python train.py --n_head=6 --head_dim=64 --vocab_size=15514 --qk_norm=false --attn_scale=0.125 --beta1=0.95 --decay_shape="linear" --seq_len=384
Each number is 50 + 10 x the weight over the matrix's rms, rounded and kept within 0 to 99. Layers, rows and columns count from 0.

# up: layer 10 MLP up, 1536x384, rms 0.221, rows 988-1023, columns 96-191
# down: layer 10 MLP down (transposed), 1536x384, rms 0.123, rows 988-1023, columns 96-191
up988:49 49 48 36 51 45 59 47 48 57 39 37 38 57 45 50 54 45 48 26 48 39 50 53 36 33 41 48 41 75 49 24 63 72 41 46 60 45 57 44 41 48 47 66 69 59 30 49 33 52 44 64 42 41 46 46 47 51 45 48 64 61 48 54 56 57 46 57 55 55 45 45 43 49 47 61 26 41 48 43 37 55 41 55 59 37 53 61 48 42 54 36 77 68 57 57
down988:50 50 42 48 55 49 35 45 52 45 44 63 44 49 49 61 64 56 39 55 62 50 36 60 60 60 51 33 53 40 40 59 31 35 40 26 45 50 57 39 58 58 36 52 44 42 52 39 51 46 51 56 71 44 74 68 64 67 44 60 52 50 61 57 46 43 61 31 60 69 45 44 47 45 56 59 62 69 70 61 52 46 31 56 53 48 53 64 50 48 61 55 36 41 35 58
up989:60 53 56 74 59 65 57 56 53 55 44 59 42 38 36 38 61 57 55 41 59 55 63 36 56 58 49 51 50 65 43 61 29 58 48 55 50 56 63 64 47 44 51 45 38 55 33 54 66 58 25 32 40 45 49 54 45 45 50 64 47 38 47 57 46 46 32 54 50 62 43 53 44 27 48 37 74 37 51 39 85 39 50 39 46 41 60 53 63 58 52 40 60 54 63 47
down989:46 46 59 45 26 44 38 55 33 41 48 57 35 32 30 72 40 49 44 43 57 46 53 58 58 39 55 52 42 48 38 47 52 59 45 47 56 53 56 41 35 60 62 61 62 32 61 51 49 54 63 55 44 41 28 50 55 57 37 55 70 43 49 54 47 47 44 28 48 53 64 41 59 34 44 57 49 54 53 53 32 41 47 44 50 50 49 42 49 57 37 59 47 44 63 41
up990:57 51 56 42 35 48 76 64 43 50 61 37 37 54 47 45 82 32 38 48 52 36 60 43 38 46 50 52 48 43 39 42 42 37 32 64 55 56 66 38 62 54 47 25 52 65 52 41 65 54 61 55 31 65 38 39 34 36 45 43 64 46 50 42 53 33 67 50 48 49 37 49 49 50 43 55 39 67 38 40 65 60 39 44 48 46 44 51 53 64 37 51 50 65 52 64
down990:47 47 50 58 66 63 53 50 61 35 55 63 66 28 40 60 57 41 57 64 45 49 49 48 77 41 51 37 59 44 64 35 53 63 51 66 69 38 54 49 57 59 49 54 61 58 57 65 40 48 32 48 62 41 16 55 45 70 53 60 35 46 46 35 63 40 53 45 54 57 56 40 62 57 43 50 31 67 40 36 49 47 32 42 56 31 50 60 61 62 50 55 56 63 45 54
up991:52 47 49 42 44 38 50 60 47 46 31 58 40 50 46 67 47 66 50 51 52 48 53 55 49 45 53 58 55 61 75 50 60 38 58 52 57 39 45 38 38 31 32 42 40 73 47 54 56 52 43 53 60 44 39 58 52 43 45 52 56 41 64 42 72 59 48 53 49 61 42 47 54 52 54 49 53 45 45 33 55 57 69 42 61 31 61 33 61 56 46 63 45 62 49 40
down991:46 55 56 52 49 57 52 36 40 49 59 57 61 54 50 41 62 45 50 52 54 44 42 62 34 48 49 29 54 48 43 36 46 43 58 55 58 36 31 43 49 45 59 58 67 46 35 40 75 42 55 61 47 56 55 54 63 26 63 68 43 43 46 43 47 64 51 53 45 37 35 42 48 51 53 60 47 48 42 56 56 44 63 67 58 42 74 52 50 53 57 54 58 43 60 37
up992:40 53 49 48 66 30 63 41 38 32 52 50 33 47 58 44 55 56 54 56 55 48 64 48 30 41 56 52 59 48 31 44 49 59 38 56 56 55 57 50 34 45 50 41 32 53 53 53 16 57 62 52 50 67 47 49 48 47 36 39 57 43 50 48 44 48 48 44 47 57 59 60 54 39 37 48 69 63 47 49 52 40 41 50 41 66 39 50 45 34 50 41 52 40 58 36
down992:69 43 57 75 46 51 36 55 39 40 45 54 50 55 33 50 38 43 58 56 49 55 44 40 54 53 63 61 64 56 58 60 42 33 57 37 32 58 65 57 49 58 43 55 33 51 36 50 51 42 39 44 51 52 49 48 66 60 38 47 50 66 27 48 52 57 40 72 27 37 44 46 52 41 75 44 44 35 41 38 41 46 43 54 60 44 52 57 52 67 53 33 67 59 41 36
up993:47 53 50 51 44 30 63 38 51 45 61 51 34 61 61 38 41 40 62 42 42 48 58 56 42 56 57 65 60 51 43 46 58 75 60 40 41 46 58 29 57 28 57 57 47 49 63 50 55 53 41 54 49 51 63 61 38 53 52 44 60 41 22 59 55 42 33 59 63 46 57 71 29 68 43 52 44 47 50 55 59 50 66 41 41 49 65 52 65 47 58 54 48 55 48 37
down993:28 57 35 51 42 53 62 36 45 63 62 42 42 61 45 59 54 41 61 49 62 53 46 47 36 56 65 54 51 44 53 35 61 68 47 47 68 50 47 68 45 50 57 64 53 40 51 64 43 32 49 57 43 49 49 48 51 62 36 57 40 50 55 53 49 48 31 48 56 48 61 64 40 42 50 51 52 51 59 54 52 64 43 62 39 49 59 53 52 57 43 34 42 36 78 31
up994:46 56 48 52 49 29 41 47 42 48 50 66 63 54 51 42 38 35 41 47 41 52 71 40 55 43 37 31 38 68 72 34 57 34 48 38 43 54 51 29 50 37 42 64 53 47 55 47 53 53 60 66 37 21 33 49 55 64 51 63 68 46 57 56 63 46 34 48 52 59 71 29 43 47 52 35 25 50 38 57 48 45 42 52 61 43 50 36 58 50 48 52 47 42 61 33
down994:43 55 60 50 72 42 51 46 56 53 52 47 77 37 47 55 59 53 53 41 58 66 46 52 55 38 56 53 55 38 46 34 62 56 56 55 42 54 63 64 39 45 48 45 52 29 53 38 53 46 43 51 39 41 38 54 35 37 46 46 57 56 20 38 69 38 53 60 51 64 41 56 39 65 50 37 51 49 46 49 58 49 43 53 46 67 58 52 49 59 45 47 53 62 42 63
up995:48 45 48 65 50 52 51 45 48 48 60 60 47 47 29 42 55 60 54 35 60 58 58 34 47 60 33 42 37 45 56 32 50 68 51 56 36 51 54 45 56 60 65 43 39 47 47 47 52 47 63 36 69 42 49 50 50 56 60 53 62 37 55 59 45 40 53 41 51 63 53 78 44 34 50 41 46 56 56 57 68 49 56 48 43 34 49 64 50 59 47 50 50 52 29 39
down995:59 45 44 35 52 43 48 38 63 31 38 42 72 68 55 45 37 53 50 65 38 53 32 66 61 39 62 48 56 58 37 68 68 48 48 48 58 53 33 46 30 46 56 42 49 42 52 56 70 48 25 62 41 50 47 38 30 42 44 45 50 55 53 49 51 69 66 59 52 37 59 44 47 52 38 53 38 43 54 38 30 47 45 70 39 51 54 33 71 57 59 37 25 58 67 38
up996:63 34 55 58 50 54 63 48 58 58 43 48 44 44 48 47 51 46 46 54 60 34 33 33 62 56 54 50 59 68 66 36 60 54 59 39 48 45 55 40 36 69 63 47 67 57 34 51 40 32 64 51 43 48 48 58 47 52 52 50 44 43 43 49 58 58 36 55 57 48 57 57 56 31 59 55 68 31 31 48 41 40 43 45 30 49 32 53 38 69 46 48 53 58 40 39
down996:36 37 48 81 51 53 55 45 57 60 45 29 44 48 37 72 43 53 48 47 49 71 47 72 34 40 53 68 55 59 53 62 56 43 31 47 58 57 55 52 43 65 47 46 74 49 43 57 50 50 48 55 48 54 69 43 54 36 45 52 46 55 46 55 41 48 53 46 36 53 52 44 67 46 41 59 57 33 58 54 61 24 44 52 49 53 43 59 58 64 49 54 43 59 59 54
up997:44 49 51 51 63 59 34 43 45 64 51 45 69 48 38 44 44 49 33 52 49 51 54 42 37 49 42 47 63 69 46 41 54 60 46 50 48 53 50 53 46 57 51 55 55 48 60 48 44 60 49 37 59 46 50 24 46 68 58 48 55 48 47 53 43 40 55 54 43 58 53 53 51 57 50 46 51 62 41 47 41 52 27 45 52 60 45 50 29 53 55 46 63 38 45 51
down997:53 65 42 46 50 52 49 67 57 29 66 34 40 44 48 43 38 57 50 63 50 45 51 65 52 53 55 52 56 38 37 36 65 50 58 49 47 60 61 58 53 43 63 53 57 45 44 65 55 34 62 51 27 45 47 68 32 43 49 49 46 55 62 63 51 60 40 41 64 60 67 39 53 33 63 57 56 61 72 74 75 49 60 43 49 51 56 39 62 36 37 48 52 49 29 27
up998:54 46 72 44 40 49 61 57 43 58 50 54 61 48 42 45 35 51 56 47 35 33 83 65 36 71 54 44 35 58 64 59 65 59 41 47 56 63 55 39 67 64 63 47 56 47 54 62 55 73 35 42 48 53 67 39 40 39 40 44 45 57 27 55 54 65 57 47 54 84 56 35 37 54 63 57 43 47 56 52 57 47 24 33 50 49 55 51 51 42 57 63 39 68 72 64
down998:49 53 37 53 40 37 42 40 55 46 43 58 34 48 61 42 67 69 58 48 41 53 23 42 41 39 59 54 46 51 44 41 26 30 39 30 40 31 31 57 34 48 41 54 56 58 40 30 57 33 66 57 62 57 21 52 49 58 48 40 55 42 56 44 36 36 46 68 56 35 28 77 66 50 42 56 62 60 36 51 46 57 88 52 38 77 47 46 55 40 46 47 41 36 58 44
up999:58 55 66 51 22 63 47 44 56 40 53 54 52 60 44 46 50 38 54 39 55 56 47 51 54 50 39 54 59 39 57 54 47 43 67 36 48 44 54 37 45 48 45 40 49 49 48 58 41 52 60 42 50 58 43 50 30 44 50 58 59 58 56 46 47 54 48 47 43 67 41 49 31 37 46 43 45 57 18 39 37 39 31 52 56 34 60 49 74 46 41 48 48 66 40 51
down999:47 34 48 47 64 57 36 56 74 43 43 48 52 58 51 54 47 38 55 49 72 56 47 54 37 51 40 53 70 43 42 40 31 59 53 51 42 52 53 37 47 56 58 60 57 54 56 53 45 31 85 52 51 35 49 58 52 42 66 62 53 42 38 60 62 48 41 59 36 44 63 59 59 43 41 35 40 46 42 38 49 53 54 41 65 55 59 45 51 57 39 46 35 40 47 52
up1000:31 40 49 54 65 51 67 68 48 47 45 54 26 43 43 56 63 67 55 53 53 54 58 55 65 64 63 52 39 55 43 55 53 54 57 41 51 48 60 34 29 42 43 33 60 59 47 61 40 29 55 28 54 42 42 56 60 45 70 46 62 66 42 49 32 53 41 60 69 46 57 48 50 49 58 67 66 52 39 46 67 59 53 54 46 45 56 42 57 50 46 57 43 50 52 50
down1000:65 75 40 41 40 58 35 39 51 39 39 48 75 44 61 38 61 43 49 62 39 37 50 39 33 44 35 50 47 64 61 57 56 46 38 64 48 65 37 56 60 44 50 74 52 60 51 39 53 64 57 74 53 57 62 49 42 45 46 37 49 37 32 56 56 50 32 61 27 40 17 76 55 60 54 46 55 40 49 54 24 63 43 54 59 53 61 70 50 43 43 45 39 67 59 74
up1001:56 50 45 46 31 57 53 49 50 47 70 34 58 45 61 41 48 47 59 40 38 24 65 60 49 60 44 53 69 64 54 54 48 62 41 55 55 48 58 54 48 57 52 34 58 24 48 62 55 64 42 46 70 46 29 31 34 56 55 57 66 55 44 55 51 42 59 61 60 49 43 56 55 56 59 46 50 37 40 48 41 50 65 47 41 47 37 33 36 49 33 71 55 43 44 51
down1001:40 29 50 45 49 43 73 56 50 57 55 55 59 51 38 64 45 56 44 41 54 35 65 63 53 60 45 51 47 25 44 51 37 41 35 41 52 65 55 50 51 49 40 48 39 58 43 48 40 54 44 62 64 62 34 60 43 50 65 56 59 49 65 58 42 52 56 54 52 53 68 40 56 40 53 25 52 48 47 63 57 32 63 60 55 55 44 43 49 50 34 41 51 34 46 44
up1002:51 34 46 51 33 63 52 54 49 34 38 60 39 49 51 72 48 52 60 52 52 47 21 57 57 50 62 67 53 61 53 46 48 58 51 47 39 57 50 52 55 49 69 66 58 56 52 44 37 59 23 32 57 61 60 33 52 64 50 50 59 58 58 55 59 33 43 61 57 59 46 36 46 60 38 43 57 57 49 49 42 43 38 49 49 43 36 38 59 61 55 54 61 63 55 30
down1002:52 43 48 59 51 32 61 60 53 53 61 51 55 51 49 52 47 58 59 35 41 47 36 38 40 59 58 60 43 50 39 54 46 52 41 41 54 46 65 52 47 49 44 51 57 58 58 63 56 65 46 37 44 37 33 52 58 58 64 55 43 62 49 53 41 58 42 53 46 35 68 33 44 64 63 58 51 37 51 36 45 61 36 50 78 37 52 56 37 53 75 76 37 33 55 52
up1003:50 67 43 51 53 59 49 51 43 75 40 49 52 29 36 68 43 40 42 52 56 57 54 31 66 53 55 51 55 48 41 53 64 60 49 59 59 38 39 30 42 42 45 55 50 42 51 71 35 47 42 76 62 56 68 44 45 59 45 59 50 50 39 71 56 42 43 35 50 52 45 74 47 48 67 56 50 48 40 55 61 46 51 49 35 47 55 64 47 48 45 54 68 56 57 74
down1003:34 49 38 52 60 56 42 65 50 39 46 59 42 47 48 55 50 57 34 44 56 46 55 40 42 54 54 54 62 65 59 36 50 40 55 41 66 29 37 72 58 47 48 50 65 53 61 50 57 46 58 49 53 54 40 62 65 50 41 57 57 47 50 38 53 40 72 61 47 41 53 63 66 51 29 52 30 40 59 33 36 48 30 48 34 57 39 41 43 58 50 42 64 73 61 55
up1004:53 46 42 49 57 52 39 55 57 43 51 56 53 40 48 51 55 74 44 46 49 59 47 41 49 60 53 52 29 37 68 54 71 48 50 45 69 27 46 40 50 64 44 47 35 46 46 52 54 53 58 49 75 61 39 44 50 50 54 47 57 59 51 64 55 48 60 62 55 47 73 44 57 35 58 61 42 49 62 53 37 43 43 28 48 51 62 37 58 56 54 49 51 41 48 38
down1004:50 60 42 38 61 55 41 56 50 56 46 55 60 55 67 43 59 41 44 54 37 49 61 57 44 21 39 48 47 53 34 45 55 32 60 60 51 49 38 53 47 27 55 48 48 46 42 53 64 57 57 51 66 70 58 51 48 60 49 53 58 48 42 65 73 38 46 48 51 50 46 55 52 47 55 42 52 34 35 59 45 64 55 57 57 57 43 42 67 45 58 54 48 77 69 47
up1005:45 45 63 53 37 44 43 45 36 74 38 53 45 43 47 45 51 54 41 51 36 48 46 67 41 58 68 62 56 25 46 71 31 56 56 48 25 58 67 51 63 62 54 43 41 52 59 54 56 37 56 47 46 60 45 58 61 52 50 47 52 54 55 62 48 61 51 28 49 61 50 32 43 40 53 43 51 48 60 52 51 45 49 56 49 56 61 55 46 56 38 66 46 57 55 65
down1005:45 41 40 35 53 34 35 43 50 49 54 53 46 56 45 54 46 37 40 43 51 53 48 52 76 44 52 31 27 50 61 46 30 44 42 51 31 55 33 50 52 57 62 42 33 47 50 48 57 59 46 56 52 47 40 42 38 64 54 48 52 60 57 51 52 57 50 29 54 36 35 50 50 41 50 64 59 38 63 51 58 53 48 57 42 52 59 57 59 45 43 39 59 57 59 61
up1006:46 40 56 61 54 43 51 39 45 51 62 46 43 41 62 58 40 56 59 61 61 53 32 45 63 65 39 64 61 59 58 53 52 48 46 31 58 43 62 80 43 44 58 76 47 40 62 49 45 74 55 42 61 40 61 46 57 31 41 56 44 50 39 45 51 69 62 44 52 43 43 41 40 46 47 54 46 52 51 57 75 62 48 51 48 44 40 50 65 33 55 53 29 47 40 40
down1006:52 53 22 54 36 64 39 47 58 50 34 50 58 39 62 57 43 45 43 62 50 40 58 41 58 37 47 37 35 41 47 52 44 56 41 66 49 35 40 52 53 42 36 63 39 46 41 78 36 48 36 72 29 60 58 43 57 61 60 42 69 51 56 36 54 47 45 33 40 39 46 52 46 81 44 70 58 37 29 55 46 44 52 54 38 39 55 34 48 46 55 60 66 39 55 44
up1007:50 64 55 56 56 39 36 53 55 56 54 45 65 50 41 35 32 53 55 57 41 58 62 63 46 27 59 41 59 35 56 55 57 40 51 49 47 31 42 33 46 51 51 56 76 52 34 46 63 58 47 50 32 30 60 54 61 48 52 35 51 40 47 50 53 61 43 52 68 38 62 53 50 49 66 65 50 41 57 48 60 50 58 54 68 48 53 64 60 48 44 38 53 62 53 47
down1007:54 61 34 45 45 56 49 82 51 42 59 45 43 53 57 50 53 36 36 59 56 19 42 56 36 43 45 53 46 44 54 59 34 53 42 59 54 44 44 55 27 55 55 54 53 67 56 40 52 57 66 44 47 49 48 50 52 42 48 47 46 47 49 49 50 52 54 22 55 40 59 52 38 53 53 45 64 46 68 35 65 52 52 60 52 29 57 43 49 43 56 61 56 41 48 48
up1008:46 39 60 46 71 48 53 51 71 50 44 62 42 63 45 47 53 57 48 56 56 51 54 53 45 64 57 27 43 53 57 38 59 56 46 58 46 42 44 50 53 49 63 35 43 46 56 49 42 35 38 44 38 72 58 59 48 40 35 55 42 51 50 48 53 52 23 65 39 47 45 46 62 49 33 39 70 47 37 69 57 48 30 35 45 52 51 49 45 42 53 34 53 57 68 45
down1008:47 40 56 36 51 27 55 51 44 49 46 47 36 37 27 57 61 41 40 39 56 57 63 65 40 50 41 37 48 45 42 62 60 61 49 55 54 48 53 51 47 49 57 61 43 49 46 52 38 61 39 64 55 38 48 76 26 55 71 37 30 41 47 59 51 47 43 47 48 63 58 49 66 45 54 51 49 40 60 60 37 66 65 53 55 51 67 50 49 49 64 41 65 56 72 59
up1009:52 64 54 47 39 49 68 40 75 55 46 70 32 49 57 47 73 52 45 44 50 50 57 47 30 39 44 41 41 54 47 50 44 59 42 59 53 62 44 36 48 37 61 54 49 56 46 65 45 41 52 44 33 48 44 56 41 42 31 53 70 47 50 48 33 61 58 54 42 46 55 56 48 38 46 50 36 48 56 45 60 45 61 55 39 52 45 57 43 54 69 23 73 61 61 52
down1009:69 38 34 59 35 59 40 39 69 44 48 61 51 56 60 44 50 51 64 51 39 64 52 42 49 56 48 60 63 63 51 39 65 41 56 39 64 50 70 48 39 62 79 44 67 33 37 64 56 44 63 38 34 51 63 58 60 52 59 50 57 49 45 53 64 45 47 48 52 61 32 49 42 35 39 50 51 37 76 58 51 38 46 55 48 32 30 61 54 51 53 38 38 54 54 37
up1010:49 51 56 34 70 45 47 44 59 59 70 62 62 46 58 41 55 43 42 32 71 44 56 51 42 64 46 54 50 42 58 50 48 49 52 52 54 61 68 41 54 51 28 40 33 34 41 40 38 35 53 39 65 40 47 30 63 16 58 58 48 45 49 61 54 55 67 47 61 66 41 55 42 58 51 38 42 67 50 38 47 41 46 59 44 52 51 58 51 36 55 54 40 40 51 44
down1010:51 44 62 50 45 44 41 48 56 55 39 28 60 61 48 48 50 50 68 30 54 45 49 34 68 36 53 58 36 53 34 43 34 51 48 58 58 41 55 55 62 55 62 49 53 45 66 53 53 75 45 35 41 64 56 52 45 59 53 49 45 59 53 56 58 53 57 50 40 46 45 61 41 44 49 56 44 34 52 62 42 55 37 45 61 42 49 48 52 53 57 58 40 40 43 76
up1011:35 69 51 58 41 52 55 52 64 48 71 47 59 71 50 55 38 59 35 28 74 54 41 58 21 43 32 46 54 47 56 51 47 49 45 43 48 67 46 66 63 51 70 56 32 27 52 53 36 54 51 44 38 46 68 14 29 40 51 60 52 34 36 47 65 29 38 51 04 57 34 50 67 71 59 38 51 33 28 15 56 41 56 43 48 45 41 45 52 58 58 35 53 53 52 53
down1011:45 57 49 56 29 19 53 55 51 51 54 47 51 63 59 61 38 59 55 47 65 63 65 49 63 57 48 58 64 58 57 42 25 55 53 40 48 56 70 37 62 69 58 33 35 55 50 61 53 44 49 38 30 43 64 58 55 38 49 60 40 45 44 60 55 50 50 53 57 49 30 40 34 51 52 60 59 64 51 40 65 53 46 49 67 57 55 68 41 48 64 41 47 56 46 52
up1012:59 50 65 29 46 43 48 62 52 49 46 49 34 48 44 51 64 62 37 62 38 56 48 62 54 43 49 36 41 57 59 51 40 37 47 58 58 50 55 53 49 65 69 69 48 62 45 54 42 65 42 42 35 44 50 23 48 42 77 64 44 62 54 63 55 57 46 70 53 50 47 65 37 31 57 52 53 50 36 52 49 44 53 52 38 47 46 63 64 56 56 60 28 56 52 53
down1012:37 50 50 48 46 44 55 41 56 79 41 54 45 43 72 40 39 45 55 44 38 40 54 56 40 56 67 36 52 52 61 49 42 66 44 44 34 54 35 53 55 48 53 36 59 28 39 57 59 52 46 37 64 40 48 54 30 55 54 43 60 46 55 58 59 54 52 46 55 64 59 55 57 63 56 53 53 37 45 43 61 41 41 69 42 62 53 23 53 45 34 65 56 43 48 57
up1013:63 49 39 38 62 64 46 34 31 57 44 38 54 50 54 28 47 53 52 44 67 60 67 47 54 51 51 48 54 58 34 53 46 38 49 61 46 45 50 51 48 27 64 52 46 40 63 50 45 39 35 46 38 44 46 60 39 41 54 59 62 44 38 65 37 61 49 38 68 38 37 37 36 41 47 44 44 52 51 36 47 50 57 59 44 53 46 31 64 49 57 48 53 38 46 41
down1013:46 57 55 45 63 45 51 51 49 60 38 37 51 48 44 66 30 50 60 51 47 39 45 66 45 58 52 51 53 38 49 39 57 54 55 32 44 49 56 54 52 49 38 42 40 52 39 42 44 61 51 56 61 40 58 59 59 50 40 41 32 48 42 64 60 47 52 47 45 76 49 47 61 51 44 48 54 45 49 54 54 51 47 45 63 55 53 51 43 48 69 46 46 46 40 51
up1014:39 55 35 47 51 63 33 46 61 45 57 59 61 39 72 44 51 59 71 42 39 41 38 52 58 51 34 65 46 62 53 64 50 59 59 40 34 51 69 50 48 45 42 44 44 45 49 49 44 43 35 70 64 69 48 43 47 29 39 49 61 50 43 53 46 44 41 60 54 59 63 52 46 52 54 56 55 48 57 39 40 57 39 53 47 33 47 54 40 46 43 43 55 46 47 38
down1014:68 39 30 56 60 37 39 51 14 62 50 44 48 37 30 49 53 54 27 67 56 55 59 43 40 54 29 43 40 61 43 49 54 57 41 65 48 50 70 54 51 48 61 41 62 58 53 37 57 65 43 69 62 46 63 57 46 55 56 53 52 44 32 53 37 50 69 37 60 49 32 52 53 47 51 36 48 50 61 46 44 37 56 63 44 54 56 59 58 43 45 36 36 53 50 51
up1015:46 64 63 45 54 49 52 56 44 51 61 56 67 46 45 45 62 69 64 55 44 42 65 55 48 49 52 50 48 44 50 46 50 44 65 59 36 57 55 57 35 69 57 39 59 37 42 67 45 45 46 58 63 56 54 58 44 44 44 66 55 49 43 56 64 44 62 37 39 46 42 58 48 34 44 47 42 48 48 58 59 53 58 51 45 53 55 70 43 62 66 42 59 42 54 53
down1015:38 48 53 63 45 65 66 57 34 48 61 41 37 37 39 60 64 47 53 47 48 59 56 47 63 46 46 41 44 49 53 50 47 50 56 49 59 50 52 55 52 30 62 56 43 60 46 41 57 49 64 63 56 54 49 42 64 57 42 39 29 57 40 67 60 37 52 36 44 38 37 46 61 45 53 48 51 40 49 53 55 56 50 60 36 51 36 68 63 45 56 58 24 48 41 44
up1016:47 35 46 35 44 60 40 46 46 49 50 47 50 44 56 53 83 46 52 63 48 36 42 52 50 69 41 54 73 60 35 58 51 45 59 53 51 34 51 63 47 55 51 66 30 49 48 41 50 43 63 55 53 47 28 38 59 44 33 41 55 55 64 58 51 43 61 47 48 41 52 45 33 40 67 51 65 52 51 48 45 53 52 59 52 54 33 43 47 50 31 58 44 50 62 66
down1016:52 47 65 45 35 54 41 62 51 61 45 41 42 58 56 45 33 51 49 30 55 59 45 43 43 54 45 43 58 56 41 66 49 69 48 50 58 43 67 46 64 50 47 43 66 41 50 36 48 52 53 48 66 50 54 43 51 36 53 36 58 46 46 40 47 45 75 64 67 45 36 54 42 54 44 37 45 37 41 42 42 70 50 71 41 43 41 57 58 76 37 38 49 48 54 53
up1017:54 54 51 46 50 43 41 47 49 58 55 55 66 38 49 43 52 33 28 38 32 44 57 39 56 44 67 50 61 55 52 42 51 52 47 44 49 36 44 36 63 60 35 49 49 49 43 63 58 49 59 54 58 50 33 52 52 50 56 48 44 73 54 37 44 49 60 62 32 58 47 52 41 45 45 57 47 64 33 54 51 59 60 39 43 31 62 40 46 40 62 50 50 38 44 40
down1017:69 50 47 59 41 51 40 47 38 54 63 73 77 56 40 48 58 59 38 26 54 38 49 49 50 53 43 55 59 67 36 35 41 56 54 48 49 49 48 27 35 62 66 30 40 41 50 61 55 66 44 48 59 64 39 44 52 45 56 45 40 43 55 45 44 51 36 62 43 39 49 48 44 48 43 46 45 59 62 37 42 34 52 41 45 44 45 30 47 46 41 49 34 36 53 48
up1018:56 65 54 35 46 26 53 52 42 50 55 57 54 61 52 54 49 44 50 60 55 58 60 53 46 56 70 54 28 39 32 44 50 67 35 67 55 51 50 56 72 54 45 65 54 49 48 33 17 44 50 48 61 44 42 62 46 44 43 55 48 41 52 53 57 47 55 52 38 41 28 58 48 43 61 47 44 39 40 56 46 48 44 56 47 56 35 44 48 51 54 51 53 75 53 37
down1018:51 60 56 52 30 50 50 47 43 54 56 41 56 68 43 43 41 58 64 61 56 59 58 60 43 54 51 32 74 40 39 55 42 40 67 35 56 48 60 51 61 49 55 45 40 32 45 61 63 55 31 63 61 38 50 47 38 54 54 58 39 57 47 50 45 46 64 30 63 68 54 49 48 55 52 60 44 45 51 56 48 50 54 38 62 44 71 56 44 53 55 50 59 44 53 57
up1019:49 43 57 34 49 47 38 40 33 47 35 44 38 34 40 48 59 54 42 42 61 50 39 48 43 55 48 36 39 22 67 35 46 62 58 61 38 62 60 65 55 63 69 59 46 27 43 57 60 51 41 57 41 42 59 53 59 47 48 40 61 52 54 60 51 49 40 63 61 49 64 60 42 48 41 57 40 55 60 50 39 62 57 21 34 48 24 38 52 48 39 52 58 56 56 44
down1019:50 47 62 43 54 59 48 42 40 42 69 52 56 49 59 50 63 33 38 52 46 42 57 39 49 41 60 31 43 42 45 48 54 56 62 45 49 33 49 50 37 32 32 31 71 37 74 64 39 41 64 41 41 43 50 60 67 44 58 73 34 40 51 54 68 38 42 60 47 45 70 58 35 54 51 40 40 34 38 52 43 44 53 57 47 57 48 34 53 72 52 38 47 43 39 45
up1020:48 39 47 57 43 48 47 44 31 38 54 60 52 55 63 65 52 52 51 59 58 71 32 65 51 57 35 69 52 57 48 53 53 37 53 42 40 36 54 53 48 60 63 29 59 31 43 47 52 49 55 39 47 52 34 49 52 62 50 53 60 45 45 43 44 50 47 57 47 43 51 54 53 45 45 54 58 64 51 58 60 45 28 30 49 55 65 65 60 63 52 57 61 51 34 58
down1020:55 31 48 37 38 38 50 46 38 45 41 41 54 32 61 45 23 54 41 48 37 45 54 39 57 48 46 47 51 54 38 50 77 57 46 55 44 56 21 33 50 60 42 49 53 67 76 52 48 43 74 61 36 61 52 65 36 46 50 60 65 36 65 70 67 58 48 45 52 38 59 55 48 44 57 49 60 54 36 50 44 26 46 57 48 48 49 53 76 52 39 49 43 44 66 50
up1021:52 61 43 63 50 44 41 58 50 56 50 36 47 53 49 31 47 48 52 44 57 42 49 50 49 34 44 62 49 45 71 40 61 54 62 54 56 43 33 57 41 43 39 49 51 45 38 54 40 43 33 38 51 45 48 21 35 62 57 43 55 44 55 54 54 34 57 59 68 51 36 36 40 51 40 37 37 62 50 58 52 47 54 66 40 46 31 46 46 56 65 50 62 48 55 72
down1021:42 37 41 55 49 53 45 33 57 52 41 43 65 50 47 63 53 63 51 53 55 64 57 34 57 47 40 49 65 49 46 50 53 59 58 46 65 47 47 65 50 50 67 56 66 46 55 31 57 63 29 43 45 38 59 40 54 35 54 45 26 46 43 48 60 39 38 45 37 43 54 53 47 71 56 60 56 64 66 67 45 36 52 67 46 45 43 30 51 47 46 62 52 62 67 72
up1022:64 57 63 63 41 45 56 64 73 48 49 52 36 64 48 50 65 59 33 44 43 47 55 36 64 60 56 56 62 64 51 47 48 59 26 43 53 61 48 63 52 60 62 56 46 39 63 54 51 37 53 50 60 22 53 57 65 40 66 38 55 50 63 33 55 47 56 44 50 46 44 39 38 44 45 54 68 62 43 52 64 43 48 43 62 57 49 69 47 51 26 48 47 45 56 58
down1022:58 44 38 48 65 55 57 60 48 43 73 72 46 50 56 62 50 50 40 60 36 52 63 46 54 66 30 60 66 40 43 46 50 27 45 47 55 57 59 36 51 53 34 54 62 43 45 59 30 50 53 56 44 58 35 31 49 50 68 44 47 60 32 52 33 55 43 59 57 50 81 51 52 38 54 71 60 56 51 49 62 38 42 48 61 58 39 44 23 53 55 47 39 62 39 53
up1023:39 62 45 40 37 61 66 45 43 42 45 49 55 62 55 51 38 53 45 59 59 41 49 60 64 50 56 51 55 49 45 53 31 51 52 61 52 51 49 67 62 33 54 65 50 44 51 50 41 54 43 48 32 63 54 59 41 39 40 53 67 50 40 39 56 47 53 31 34 62 34 48 48 54 36 58 67 52 56 50 43 51 49 53 49 44 49 57 63 59 39 42 48 47 49 61
down1023:51 56 63 55 57 45 36 47 47 52 45 52 39 53 53 55 56 53 58 34 63 36 59 49 44 44 51 49 58 37 66 52 55 44 34 48 68 60 53 53 59 65 51 44 53 59 65 61 59 57 43 52 56 46 57 58 50 50 53 51 54 53 63 61 57 63 57 61 35 35 33 39 42 51 55 48 42 48 57 40 47 58 58 56 66 49 50 65 37 58 58 67 46 54 46 41